Weights of a small GPT-style language model, trained from scratch on English Wikipedia: RMSNorm before each block, a variant of Adam for these matrices.
Each number is 50 + 12 x the weight over its row's rms, rounded and kept within 0 to 99. Layers, rows and columns count from 0. The size before them is the row's rms in percent of the matrix's.

# layer 8 MLP up, 1152x384, rms 0.0398, rows 363-435, columns 96-191
107:39 38 53 34 39 58 62 49 52 40 59 34 63 38 63 53 49 47 43 47 70 41 68 25 39 82 55 57 50 64 42 50 58 36 47 55 55 44 61 61 60 47 46 50 29 49 59 30 49 59 46 48 75 70 66 63 44 48 43 40 45 47 43 44 45 55 53 48 46 55 37 34 35 71 28 89 66 53 75 69 43 43 48 66 43 46 51 57 38 49 60 21 53 51 68 46
104:54 33 47 53 55 48 61 47 48 41 63 54 47 57 78 57 55 32 55 38 27 52 35 58 50 67 65 38 45 48 41 56 48 51 58 31 40 69 37 58 65 40 53 37 53 59 49 38 29 82 32 45 58 80 50 49 48 64 45 64 45 53 76 46 54 83 69 46 53 66 61 49 62 41 59 70 66 48 81 63 76 48 58 63 39 45 41 33 64 47 42 56 63 30 19 55
100:65 47 32 47 51 53 38 37 61 50 43 40 57 60 51 76 79 59 55 27 45 68 51 65 40 48 66 44 55 47 43 45 55 55 51 55 37 55 48 61 54 47 55 31 36 71 51 58 60 41 53 49 51 50 49 57 27 50 45 62 52 39 46 50 48 51 54 22 42 41 46 46 27 58 27 62 38 46 33 52 56 50 58 34 35 50 47 54 60 41 42 53 36 48 48 62
100:66 53 47 59 55 47 73 50 60 26 47 48 55 30 49 60 51 43 51 54 44 41 66 62 59 60 47 48 51 36 76 67 47 64 40 51 39 69 48 33 58 51 51 66 36 55 69 32 47 42 58 17 68 48 61 47 60 66 36 50 43 33 48 44 45 55 38 41 54 63 47 36 48 54 48 59 43 30 60 44 36 40 49 44 51 45 58 62 55 54 53 63 38 42 28 53
096:25 33 50 24 56 72 51 43 44 62 42 54 46 45 68 48 71 52 42 29 54 78 44 43 64 47 63 39 47 43 62 23 47 77 48 34 43 36 55 46 61 49 43 40 29 57 76 51 30 61 47 35 42 54 58 52 27 43 71 35 45 58 54 40 57 36 50 63 54 61 53 27 28 53 49 53 54 50 73 33 42 43 69 56 68 32 50 65 50 51 46 41 36 51 31 61
093:63 40 40 31 41 26 61 49 49 61 29 66 57 43 33 61 43 36 60 39 61 49 58 61 43 51 74 61 36 47 59 69 45 41 78 76 46 45 50 46 51 44 59 52 37 54 26 45 45 54 65 41 37 53 42 50 60 48 71 42 64 44 49 65 51 72 51 42 31 47 44 53 64 64 39 71 59 46 50 51 42 40 65 31 53 32 63 64 39 62 56 47 45 37 47 48
101:41 52 60 41 55 53 47 61 52 58 65 52 34 58 53 52 50 71 46 55 65 58 46 51 58 62 53 45 54 48 71 63 58 30 48 45 41 65 65 49 68 44 49 45 49 67 66 55 57 56 47 45 65 63 67 22 60 75 54 58 52 34 43 55 51 47 47 72 64 58 42 59 41 60 69 71 67 64 40 56 46 35 43 40 17 40 41 37 52 52 48 49 65 52 43 56
105:47 52 52 75 60 32 32 44 66 51 45 28 63 40 65 49 43 46 56 39 47 38 54 47 53 51 49 59 76 67 67 40 46 47 60 48 40 30 35 58 51 53 30 38 42 61 61 53 46 36 57 51 55 52 48 40 24 58 48 61 36 47 70 60 45 36 35 39 41 63 52 49 64 50 41 72 51 38 35 55 55 37 58 48 42 16 82 66 70 52 54 52 40 67 36 41
095:30 33 47 39 55 53 64 43 46 32 56 43 25 50 48 32 48 54 63 41 51 48 62 62 39 51 39 45 54 47 51 61 59 48 59 49 41 73 50 50 51 40 32 57 60 74 43 57 47 59 56 46 61 36 54 55 26 53 36 74 43 44 52 55 68 38 57 68 76 38 74 44 37 47 44 52 41 64 55 64 40 63 40 50 69 30 56 31 53 52 68 32 57 49 61 53
105:52 50 55 42 56 48 71 56 36 38 36 30 40 37 41 36 48 73 51 44 30 38 50 42 35 67 53 47 46 39 39 44 44 54 17 59 53 53 47 43 52 34 38 26 55 45 34 57 80 28 44 65 72 56 34 53 27 35 54 59 66 48 60 61 50 42 38 44 67 55 69 48 61 42 47 52 44 69 45 51 62 30 36 45 42 58 47 44 46 57 50 42 43 51 58 43
091:47 33 76 43 59 58 57 27 67 59 56 73 46 38 58 80 71 58 58 55 48 56 59 70 32 65 21 51 50 53 52 56 41 34 40 59 30 41 41 47 53 54 72 24 63 58 41 40 75 40 61 45 57 71 54 48 74 60 55 51 53 27 52 61 44 51 41 42 62 46 66 60 38 56 39 59 50 37 43 44 51 48 56 32 28 49 68 50 38 60 31 67 48 42 56 57
095:41 36 47 55 51 50 51 35 65 63 52 66 54 45 62 42 31 31 62 50 55 70 50 39 47 45 39 34 46 34 52 40 54 56 47 64 43 40 35 75 52 32 19 48 53 60 58 48 40 50 53 62 42 56 63 34 48 57 45 59 47 51 61 70 47 45 55 53 39 40 48 32 26 67 50 53 58 47 31 31 37 29 79 25 39 46 38 46 66 49 56 47 78 65 40 52
102:48 55 61 39 51 65 50 45 31 65 57 42 47 70 55 62 62 40 77 39 28 47 47 45 35 47 44 41 52 62 61 57 51 25 50 50 53 38 41 59 77 47 45 55 57 63 53 31 40 46 54 36 61 51 27 57 51 32 48 48 63 50 49 27 59 24 51 42 45 51 24 41 48 41 30 60 57 48 59 41 72 51 49 29 46 50 56 64 46 59 59 33 43 56 67 52
096:67 44 59 36 65 69 47 54 49 34 58 54 57 46 66 69 53 39 68 46 43 50 77 52 37 60 39 50 62 40 67 32 58 48 43 46 30 55 42 60 44 78 54 30 67 63 31 70 63 69 53 48 46 54 54 44 47 45 32 32 52 48 54 49 55 45 38 31 48 44 54 40 54 49 53 57 58 57 45 64 42 27 56 46 45 49 47 50 52 32 49 48 47 52 54 60
103:47 56 29 63 51 50 49 38 61 58 52 57 33 36 45 44 34 44 59 43 51 63 81 38 36 72 46 27 68 48 60 41 59 49 50 68 65 63 49 40 55 48 45 48 60 55 65 51 44 48 41 52 48 53 53 45 42 63 40 52 50 42 69 53 60 51 54 48 44 53 49 45 40 58 25 39 50 35 38 35 48 50 60 40 47 55 63 27 42 37 48 36 30 48 49 29
095:52 41 44 54 60 76 46 30 49 39 61 39 45 30 47 38 52 50 45 25 46 64 41 52 16 74 39 49 53 49 68 38 44 38 42 62 50 58 53 44 51 50 39 46 44 88 61 59 40 52 31 26 37 52 44 40 57 48 46 77 36 67 51 65 57 68 69 56 68 39 46 46 55 34 42 55 48 53 60 43 54 36 48 54 55 56 31 62 59 59 50 52 66 39 59 66
105:68 38 55 44 46 53 77 42 53 57 51 46 44 28 57 28 54 78 39 27 41 45 53 23 45 60 59 14 48 49 57 45 52 54 48 41 65 39 43 51 52 72 40 58 46 47 40 44 62 44 54 59 30 40 47 57 62 47 36 57 55 57 62 55 52 58 59 46 64 56 45 45 35 28 62 42 30 41 57 50 59 56 33 44 41 38 51 46 47 47 33 50 67 52 32 29
100:54 28 67 50 65 48 53 59 47 32 45 67 65 45 47 63 42 57 69 48 54 39 76 47 29 48 39 45 59 60 53 71 71 39 48 40 47 49 39 55 59 34 40 23 41 59 45 55 40 34 43 55 61 41 35 28 60 42 43 66 61 23 63 58 48 44 53 52 74 50 43 55 60 77 51 70 44 57 61 48 65 24 40 26 58 59 54 56 43 56 28 47 73 45 66 53
108:44 47 68 46 34 52 52 49 50 57 59 63 61 52 69 43 42 36 50 56 42 62 55 65 59 62 26 36 34 63 65 40 62 69 65 47 64 44 67 45 46 34 39 58 50 53 60 56 55 57 25 44 64 61 54 34 57 68 48 63 42 23 49 53 59 51 61 60 76 44 57 43 28 54 43 63 52 45 82 52 44 20 56 54 40 46 86 29 58 64 38 58 57 42 50 44
095:29 36 67 53 40 48 43 39 51 49 65 39 52 39 90 59 54 53 53 38 43 41 47 46 54 63 59 66 51 50 55 71 35 50 49 63 58 59 56 43 56 41 52 38 43 45 38 63 52 32 69 30 63 33 42 56 32 59 40 43 49 37 44 59 52 45 49 47 78 40 44 40 38 51 31 58 62 48 46 55 43 47 56 36 36 42 67 46 45 52 53 76 53 44 34 52
102:29 48 37 47 64 70 75 69 53 49 29 57 59 42 75 55 40 57 62 23 47 35 59 63 46 62 40 32 33 29 45 58 52 54 58 43 37 38 54 47 35 32 51 47 45 74 61 40 37 27 19 49 53 37 53 47 44 56 50 60 51 57 57 45 44 60 55 32 62 54 45 64 39 56 36 42 39 35 60 39 47 49 47 38 67 43 46 56 80 47 26 60 50 45 65 73
092:61 29 53 38 61 49 52 35 53 59 44 37 63 35 40 54 67 58 60 61 50 35 52 52 59 36 49 40 31 63 65 45 59 46 72 44 27 71 42 59 45 44 54 46 42 70 49 37 28 38 52 31 48 37 43 50 71 37 40 70 75 46 40 70 48 40 49 45 74 43 58 57 46 39 46 60 45 47 58 61 42 44 54 58 41 33 60 51 38 53 45 49 56 34 47 54
101:56 33 48 31 48 45 64 34 51 31 32 45 58 60 61 45 55 48 76 40 35 45 54 30 44 52 59 51 76 38 52 42 45 53 52 38 40 70 48 39 63 40 45 56 36 46 44 61 53 41 45 53 71 47 47 30 53 45 48 53 59 61 62 41 37 62 39 27 56 28 64 58 50 58 65 44 25 56 57 67 70 39 55 53 41 39 63 82 30 80 44 40 59 17 39 44
101:41 22 43 56 65 45 46 65 35 53 66 61 48 17 43 19 58 61 45 54 41 52 57 42 31 46 29 46 56 40 35 51 32 56 48 61 49 28 41 42 52 39 56 40 53 63 64 47 72 48 34 42 41 61 47 39 44 23 61 48 45 50 49 37 40 46 51 38 47 51 39 35 29 51 64 67 67 57 48 43 40 48 46 57 51 35 61 46 69 28 55 50 44 39 43 28
105:31 44 42 66 45 66 50 43 72 31 34 32 42 35 45 55 76 47 73 38 36 42 41 55 49 71 50 50 31 33 43 42 41 43 35 41 61 54 64 60 55 49 47 41 61 44 34 40 46 57 25 34 53 60 47 50 44 36 73 58 66 25 62 74 53 43 54 55 64 53 82 52 45 58 24 55 56 37 45 59 42 51 54 37 40 28 42 43 37 36 59 50 29 60 56 64
105:40 25 38 29 58 70 57 60 44 38 40 51 41 49 55 63 62 65 65 59 28 42 66 56 48 61 33 41 61 51 51 31 48 34 37 37 38 40 38 83 47 59 40 58 35 59 56 55 61 61 52 19 47 44 48 44 43 68 47 69 53 62 47 69 52 57 50 59 67 67 41 55 60 61 39 58 46 51 54 35 40 50 60 58 64 47 32 57 58 72 43 36 49 54 61 37
096:48 23 36 36 49 70 60 41 69 70 55 32 59 37 52 38 53 37 53 47 39 52 58 48 37 60 23 54 45 48 36 50 56 53 44 50 45 66 48 68 47 47 34 46 47 56 37 53 48 46 56 41 37 45 62 30 63 53 11 39 52 46 58 66 35 43 46 53 62 38 52 47 45 53 36 66 51 37 54 39 70 43 61 70 67 50 50 53 37 52 47 59 50 55 44 44
103:65 22 34 45 35 64 37 43 52 38 36 55 64 63 48 66 50 31 79 46 35 53 72 30 42 49 34 32 55 32 66 56 45 31 41 46 68 41 41 65 40 20 31 52 56 50 53 28 53 29 63 62 46 48 64 42 51 47 61 45 70 42 65 49 42 43 53 41 54 44 41 53 38 33 68 32 60 40 53 42 54 50 37 56 66 44 49 42 56 75 62 50 73 59 70 41
104:42 54 65 70 48 65 63 40 52 52 46 39 50 34 31 58 62 32 57 38 59 52 70 64 33 43 48 35 55 47 42 34 47 63 50 53 40 44 40 61 65 47 36 54 43 52 31 48 48 69 43 48 44 47 51 44 57 61 52 59 40 54 61 52 54 57 58 43 47 35 52 29 56 42 36 40 44 65 53 59 32 48 68 38 34 39 45 53 56 52 54 47 53 33 57 33
103:57 62 41 26 46 59 52 50 51 51 52 47 56 46 43 45 61 46 48 38 33 69 52 58 18 46 45 35 49 46 53 33 68 55 36 62 46 70 46 44 50 07 59 30 54 58 61 42 37 60 66 56 39 38 53 46 17 42 70 51 54 48 62 56 51 49 35 63 76 56 49 37 37 50 27 71 39 67 36 41 53 38 46 54 42 40 52 61 58 43 54 67 57 59 48 51
096:51 35 48 32 45 57 72 51 43 57 61 44 62 34 54 28 52 51 50 52 59 46 57 55 55 50 36 48 39 43 44 46 61 31 54 48 56 47 51 57 65 56 25 56 26 54 68 31 58 32 49 43 54 35 35 44 45 45 46 41 34 46 54 33 48 45 40 48 52 40 50 48 46 58 44 39 66 65 49 58 52 24 54 52 42 47 67 37 49 48 25 58 58 56 37 71
101:25 53 38 59 59 67 44 50 37 68 42 36 45 37 28 43 63 60 45 34 41 59 60 65 63 55 62 39 54 56 81 38 44 59 69 40 44 60 37 50 51 48 70 54 59 51 38 64 40 30 50 34 44 61 44 46 47 49 48 70 44 59 59 45 57 53 52 71 39 45 48 48 43 76 63 30 31 63 59 56 53 49 43 48 33 40 56 39 53 46 43 59 80 28 64 34
105:41 58 75 46 48 32 33 54 41 50 52 42 50 57 68 64 58 46 61 45 45 49 67 24 44 48 35 46 37 52 44 66 43 52 59 31 61 57 53 39 54 71 42 52 48 63 41 50 54 60 58 44 52 45 53 75 54 46 31 53 51 43 38 30 31 62 44 61 30 22 61 20 53 39 22 58 63 62 55 34 47 56 56 51 70 39 75 45 44 51 48 69 53 48 43 43
100:47 32 51 75 75 75 59 54 55 46 57 35 36 48 36 55 59 43 63 42 54 48 42 65 28 42 56 39 65 46 71 73 44 36 57 54 36 58 41 44 54 58 54 42 42 51 69 48 21 53 60 49 73 42 37 54 39 60 50 58 46 60 47 75 45 60 34 67 47 60 53 46 56 31 51 31 63 56 68 61 52 39 41 51 67 64 65 46 35 56 41 56 66 41 50 42
098:36 42 57 64 47 78 57 51 53 66 49 63 34 67 32 25 48 57 58 58 67 68 51 50 49 37 39 41 41 49 56 41 62 45 51 56 46 48 52 53 53 71 20 40 44 50 51 50 63 50 41 38 63 53 34 61 71 35 44 76 57 54 42 66 43 41 52 43 60 35 38 40 57 59 46 67 55 39 59 46 60 55 69 38 43 11 65 52 67 69 54 59 73 52 59 43
089:58 29 57 60 35 58 51 45 29 51 38 70 50 49 65 47 34 77 59 45 54 54 68 46 32 52 46 47 53 43 62 52 53 40 42 61 22 79 40 57 62 39 46 32 48 67 47 45 42 32 64 42 64 47 24 30 28 64 75 63 71 37 66 33 40 46 52 44 49 39 55 44 45 64 45 61 81 46 43 29 41 50 44 57 34 42 54 53 43 53 34 34 45 53 35 44
096:51 59 50 39 52 45 30 62 43 53 48 44 76 42 47 69 54 50 58 51 36 70 78 32 68 45 48 36 69 48 65 58 38 52 62 45 35 72 46 57 54 44 55 39 47 50 58 46 34 44 44 33 56 50 36 71 23 42 52 33 49 75 57 65 77 61 38 55 37 37 53 49 50 53 40 41 46 62 45 41 61 40 46 33 54 42 55 52 42 55 44 45 53 49 56 20
104:68 40 80 40 62 57 44 28 54 40 38 57 38 66 49 33 57 55 54 45 33 41 65 67 50 49 37 41 63 57 58 42 62 34 61 49 36 39 49 56 64 66 52 32 27 54 60 58 55 37 41 39 48 51 56 57 44 70 69 63 53 51 76 51 55 58 52 56 49 42 49 43 34 50 40 42 46 50 49 43 59 53 44 51 59 47 42 68 39 67 45 52 55 43 44 49
103:38 38 54 64 64 70 58 35 60 47 57 40 85 60 56 55 62 58 62 51 49 57 49 47 53 59 54 47 55 62 46 49 46 53 47 45 61 48 66 45 67 49 65 43 58 56 57 37 37 31 52 45 47 55 36 45 25 63 79 38 52 59 62 29 69 37 53 50 42 42 44 51 57 66 20 63 45 64 52 48 60 46 39 51 51 50 74 49 46 47 68 50 70 60 44 56
093:44 37 44 53 44 49 57 68 45 38 54 54 54 45 59 34 44 69 63 60 64 73 55 54 51 53 18 49 67 53 60 59 62 39 65 41 61 49 60 57 60 52 57 39 42 49 47 47 64 55 55 48 63 68 51 71 71 41 47 54 49 61 58 52 59 46 50 48 71 31 55 23 41 56 59 43 69 62 69 61 35 34 54 43 34 44 62 52 47 46 50 58 53 38 60 61
088:62 39 80 55 33 32 63 32 57 42 46 38 63 35 60 35 57 63 56 52 57 31 47 36 49 62 45 47 29 52 34 48 44 37 48 48 53 58 76 55 48 53 66 46 49 47 51 51 58 53 41 46 23 49 40 37 33 35 67 37 21 46 64 62 54 56 53 46 49 28 56 36 59 68 37 57 54 20 53 50 55 58 72 43 52 45 51 65 51 34 54 64 37 26 49 46
104:61 37 46 38 41 39 71 44 39 43 49 37 55 48 68 47 35 64 64 37 51 51 54 54 56 52 31 52 65 39 39 40 44 41 54 47 39 42 57 54 46 42 30 53 38 44 67 55 52 80 34 60 58 45 69 70 52 46 50 62 52 57 66 42 41 38 55 67 73 47 38 53 32 48 51 75 62 50 42 54 61 28 43 54 55 31 71 48 42 55 31 53 76 64 46 40
093:70 63 46 47 39 54 59 27 56 61 62 60 69 73 59 56 61 34 64 56 48 26 47 52 34 50 58 74 48 52 47 62 59 53 48 48 45 42 65 37 39 57 37 60 56 46 49 64 35 47 39 60 56 64 67 41 34 39 47 46 39 52 44 46 28 49 56 69 61 51 56 52 63 30 39 63 54 37 54 60 79 56 48 75 47 56 65 33 62 31 46 55 55 44 33 59
101:50 56 56 33 54 19 49 49 48 65 57 33 45 56 38 43 41 37 56 42 39 54 41 20 41 44 40 39 45 55 85 78 67 34 65 70 45 46 33 52 55 43 38 43 50 58 46 34 44 49 63 48 53 42 45 33 34 39 42 42 62 47 51 69 56 64 55 35 51 41 69 52 52 65 42 67 47 46 65 37 38 47 56 55 47 27 65 58 47 44 34 64 64 34 37 44
102:57 48 47 39 60 49 59 43 52 53 52 54 31 42 66 64 45 24 57 59 31 61 62 57 31 63 37 42 52 61 60 56 42 22 40 54 40 67 30 63 43 46 59 51 53 35 47 57 60 35 47 28 62 53 38 47 37 49 66 43 61 55 39 44 31 78 43 37 53 46 52 33 40 62 53 60 69 34 46 35 26 38 61 58 62 64 56 58 43 50 65 54 49 34 32 36
094:47 74 58 47 66 61 75 38 45 38 67 55 31 43 61 83 32 60 78 41 50 44 37 40 44 55 28 50 38 36 69 52 46 58 55 27 49 58 80 56 45 35 60 64 46 49 61 36 46 34 57 37 59 39 45 48 50 61 54 55 34 61 64 46 45 54 78 52 56 56 57 41 62 53 42 38 51 61 40 62 60 60 52 36 56 42 41 63 61 47 27 54 53 39 39 40
096:51 59 49 41 25 35 70 37 56 39 40 30 57 37 22 49 38 51 46 62 53 27 50 51 43 49 49 27 53 53 72 59 60 41 51 61 58 35 52 72 52 32 37 57 29 51 72 55 58 43 38 12 68 59 54 32 36 30 53 51 54 54 61 40 44 41 59 61 52 46 32 62 57 32 43 39 55 36 66 46 66 39 20 47 84 48 57 56 66 63 41 49 53 28 49 35
101:41 43 57 33 58 50 31 41 59 50 51 41 49 46 74 33 60 31 60 53 58 43 62 55 49 40 44 37 38 47 68 30 38 48 53 36 62 66 51 39 57 37 48 43 34 46 36 39 59 33 42 49 71 58 69 39 44 33 62 71 30 19 50 46 69 28 53 48 37 54 47 43 41 64 45 56 55 37 49 62 76 67 48 66 54 44 63 63 49 53 49 46 31 51 73 38
105:35 64 57 55 62 55 38 60 62 55 47 67 43 46 47 52 51 52 45 48 50 43 67 36 61 60 39 19 61 44 55 34 50 54 41 46 52 43 48 36 57 49 71 56 33 58 49 50 51 41 45 56 47 48 52 37 57 70 54 48 52 47 51 63 51 53 62 49 32 54 61 35 45 49 48 44 53 49 42 30 57 44 66 47 82 53 52 48 83 46 46 66 56 40 46 49
108:38 47 54 58 76 54 51 45 60 52 42 45 66 42 35 42 26 42 73 59 53 77 51 33 42 50 46 24 41 44 65 48 63 47 57 34 47 43 42 61 61 36 53 35 62 53 56 34 50 40 55 63 48 82 47 39 38 66 42 69 53 47 40 54 31 46 26 60 47 54 56 61 41 44 35 66 59 23 53 54 64 51 45 75 68 40 55 52 52 56 62 58 33 34 48 53
098:63 41 49 63 61 42 56 66 63 66 63 43 44 33 68 52 59 52 45 33 29 42 53 54 30 49 39 54 50 53 49 66 56 22 56 55 38 73 62 55 81 68 48 48 46 55 82 43 31 52 54 44 53 64 46 41 53 42 62 45 44 46 44 72 33 47 57 61 69 72 71 38 25 70 46 58 32 34 59 58 44 47 47 52 57 55 53 89 60 40 61 38 50 44 49 60
107:25 41 65 58 64 36 48 54 51 53 44 51 33 42 85 32 41 53 75 48 52 62 56 34 54 55 32 41 40 33 43 54 42 62 31 48 54 37 55 41 59 65 41 33 30 57 55 44 40 47 45 63 56 32 43 38 43 70 37 30 34 33 55 54 62 34 51 59 63 59 70 66 52 57 43 71 64 28 38 48 50 40 52 50 39 50 46 40 35 60 50 66 53 37 31 57
095:53 57 68 53 44 34 54 37 40 43 64 57 66 45 68 23 56 58 51 29 46 39 48 33 51 44 37 52 62 35 60 57 52 32 73 42 27 51 52 58 84 58 44 64 61 53 68 44 49 53 67 37 52 44 67 45 23 50 43 38 56 45 68 59 29 46 56 56 50 67 33 28 44 60 41 57 49 50 66 47 56 54 42 35 55 32 69 60 53 53 53 45 38 45 50 71
099:51 63 36 39 65 49 72 42 52 60 25 50 82 41 46 49 52 36 70 60 57 48 52 38 62 58 63 59 39 46 49 64 57 45 29 51 39 80 47 42 48 30 26 45 52 55 63 36 45 73 48 31 66 31 59 54 30 53 28 47 38 67 64 44 58 61 49 54 51 23 20 45 21 62 41 55 53 15 77 38 42 58 46 57 46 46 51 37 32 45 35 44 40 54 31 34
104:36 42 54 56 58 43 50 53 65 68 54 73 50 47 40 39 56 39 49 36 47 69 49 45 49 49 68 63 64 52 66 47 53 52 48 30 26 60 33 57 60 46 50 45 35 60 43 55 56 33 48 50 33 68 32 43 56 40 45 58 69 45 40 46 46 54 51 47 65 62 66 44 48 53 44 63 38 43 45 48 37 46 22 52 60 46 70 49 55 63 56 32 50 58 45 56
090:56 46 54 58 60 59 59 09 48 34 52 44 26 45 40 58 47 55 46 39 38 48 50 54 49 74 51 39 52 54 67 36 43 40 40 59 33 64 57 31 52 44 52 34 41 71 52 45 26 47 45 52 61 71 34 24 61 35 53 45 51 51 48 71 51 66 50 53 55 58 46 53 53 43 49 45 48 59 40 47 60 55 35 52 71 53 43 62 59 56 47 47 32 51 45 73
100:66 32 51 25 63 47 63 51 46 55 65 27 29 37 62 45 30 58 68 37 25 68 53 61 47 38 66 43 61 64 63 62 35 63 60 41 41 46 62 47 64 42 48 56 48 71 45 38 66 62 49 41 51 24 58 48 35 45 76 47 48 60 52 25 52 43 46 43 44 44 37 48 61 67 51 51 62 49 57 26 40 40 67 35 47 33 53 61 54 25 60 62 51 48 57 52
098:44 49 67 76 54 52 35 65 62 56 34 67 79 65 55 53 52 59 63 31 48 60 45 30 55 69 41 46 32 38 56 66 58 43 30 30 44 66 46 44 53 52 53 52 57 43 62 65 33 60 42 53 50 77 35 44 30 35 51 47 44 42 53 51 45 42 47 57 42 44 58 47 49 62 49 43 42 57 43 49 54 50 36 49 59 38 68 48 47 33 44 36 67 53 45 42
111:55 54 46 23 72 53 62 54 57 40 60 39 47 60 35 61 52 41 58 41 26 46 69 55 57 57 58 23 51 22 59 54 41 63 43 58 40 44 48 66 59 45 54 34 44 61 38 56 32 44 62 44 52 57 61 40 53 60 37 32 54 29 56 43 52 53 56 40 57 48 67 47 30 39 47 73 39 52 45 57 38 43 73 64 52 30 59 60 67 50 75 55 51 39 56 27
098:56 49 49 42 57 69 44 42 37 73 61 55 57 46 65 51 48 51 42 37 57 66 40 46 47 61 79 64 61 55 70 60 52 59 61 57 62 48 68 51 60 45 48 24 39 51 56 52 64 39 66 14 30 51 66 63 31 54 33 57 39 68 65 56 37 63 79 53 54 50 35 44 56 65 33 51 29 53 42 43 54 43 40 34 44 46 32 29 51 48 48 33 38 51 69 71
107:60 46 74 41 49 63 41 51 61 41 59 40 51 41 48 41 65 70 67 53 36 70 66 47 44 45 39 43 59 48 66 37 63 36 48 45 56 46 69 43 35 49 41 42 57 61 50 41 46 32 52 51 87 53 66 56 25 71 43 47 45 35 58 48 54 59 49 53 49 55 35 30 39 59 36 42 30 55 52 40 45 42 45 70 54 53 36 52 47 37 38 59 71 47 53 64
099:76 69 55 66 35 40 56 51 81 60 51 49 59 40 47 68 51 50 58 60 31 40 62 56 53 58 55 42 47 48 62 57 75 64 59 69 59 53 42 55 56 51 63 34 61 68 30 57 55 52 40 28 44 54 55 56 65 53 49 48 48 24 47 58 34 39 47 66 50 51 50 54 54 54 51 36 33 41 40 46 69 60 33 54 62 56 35 60 52 58 55 59 38 58 46 45
086:64 49 47 46 57 51 64 53 44 52 59 64 51 48 31 32 47 35 57 56 38 49 64 55 57 64 46 48 61 36 62 46 41 48 50 45 49 71 41 83 63 34 50 45 45 45 65 48 58 55 37 56 53 32 46 52 33 55 55 66 50 50 42 46 31 49 39 39 68 35 68 46 37 49 30 55 55 51 72 38 39 49 63 30 54 46 38 41 72 76 63 56 54 54 31 52
093:58 38 46 53 33 56 53 33 39 51 70 54 40 44 70 75 52 56 38 62 47 68 49 38 69 44 61 44 53 33 49 56 52 60 51 14 39 51 52 45 45 55 68 48 46 71 53 52 55 62 35 62 56 49 63 37 47 33 49 48 66 54 41 62 57 53 43 64 51 75 47 28 62 48 56 56 53 62 58 54 59 43 54 68 46 38 57 53 53 35 41 53 47 43 23 50
095:45 09 47 20 44 44 54 58 69 37 54 34 51 42 72 29 53 56 52 37 55 38 44 45 69 42 41 37 41 24 56 38 50 66 57 70 40 53 48 52 42 45 33 27 50 71 59 27 82 55 45 59 53 60 61 56 36 69 47 62 57 37 70 34 67 36 40 38 66 49 51 47 35 62 58 49 57 42 35 45 48 46 51 64 48 44 60 44 72 67 47 47 42 49 54 47
099:30 55 43 42 30 49 37 50 52 48 50 44 65 23 62 64 45 69 57 48 31 42 70 58 43 50 51 45 50 27 57 57 48 44 67 66 66 56 47 38 69 56 54 57 36 51 58 59 51 40 69 42 56 61 31 48 50 44 46 57 61 28 59 54 66 51 37 55 37 66 38 41 32 66 56 22 56 51 65 47 61 44 55 48 60 55 59 45 70 69 59 55 63 32 41 68
098:62 47 73 73 50 68 47 44 27 49 52 58 47 47 78 53 83 34 52 60 50 45 62 57 68 47 28 39 31 64 67 45 48 57 31 47 32 48 37 50 49 67 29 59 68 45 64 41 58 56 33 55 45 64 64 69 38 50 69 67 43 45 47 65 39 71 50 55 42 28 38 51 65 51 48 67 53 36 49 35 40 27 31 48 52 36 50 43 45 54 64 63 44 66 42 50
100:36 33 55 65 62 41 55 50 43 50 65 73 62 54 43 41 73 60 66 34 38 42 53 33 63 71 45 27 65 42 52 60 72 71 55 50 56 54 37 39 44 34 56 55 49 45 56 58 44 48 57 62 51 70 55 75 47 54 50 45 42 26 66 56 56 62 46 65 46 45 48 59 61 60 58 45 58 63 50 40 70 49 48 47 69 51 29 43 52 29 29 45 74 50 73 50
094:74 48 45 68 52 62 44 48 31 44 64 61 40 53 40 70 50 68 65 68 38 51 59 78 41 57 31 51 45 45 60 59 53 32 60 45 34 40 44 48 48 48 61 49 35 65 50 61 63 42 38 43 62 24 56 36 61 45 42 59 34 49 72 66 57 24 42 49 42 57 57 67 35 67 32 47 70 57 57 52 59 47 54 54 58 50 58 64 59 47 60 27 19 48 51 50
098:63 50 40 56 70 67 57 29 59 42 59 67 49 40 54 40 54 69 53 48 53 53 63 53 47 65 51 53 39 46 52 57 35 40 61 43 59 50 55 41 73 44 57 62 50 60 48 47 34 48 47 62 45 52 44 37 49 80 41 47 52 48 45 54 71 41 40 41 46 52 76 42 54 38 49 60 55 40 42 26 63 48 73 62 52 36 39 43 68 51 63 56 67 50 33 65
098:48 52 47 43 67 34 64 36 58 30 41 43 50 37 74 60 54 68 59 33 51 69 45 55 40 59 41 50 51 36 47 47 54 43 38 54 47 54 58 46 48 38 51 45 43 53 54 33 66 46 34 34 63 65 39 37 54 58 42 71 74 60 65 59 49 47 47 58 31 70 40 22 46 39 38 49 60 64 60 50 49 44 43 43 44 60 60 33 55 55 44 60 60 64 60 41
100:47 34 52 44 27 31 54 39 64 24 48 67 36 37 55 58 51 36 46 35 57 62 53 37 48 46 47 42 44 63 85 45 53 72 49 64 39 61 64 60 83 45 42 60 59 45 44 30 45 50 59 44 53 69 71 39 50 39 29 35 54 57 51 51 27 47 45 49 58 46 31 40 27 35 31 61 45 20 51 34 36 60 65 43 50 47 83 47 50 47 48 60 45 61 34 54
100:39 49 67 44 45 60 44 55 54 32 67 49 50 55 70 39 20 40 46 43 26 62 46 51 43 75 43 53 60 45 62 43 43 48 49 60 43 32 37 63 71 50 63 59 36 45 46 33 47 71 29 37 64 56 55 58 39 49 52 53 42 50 66 45 44 53 61 51 57 45 37 39 47 40 40 49 42 30 61 53 62 49 54 41 51 45 75 59 56 58 39 37 66 43 50 59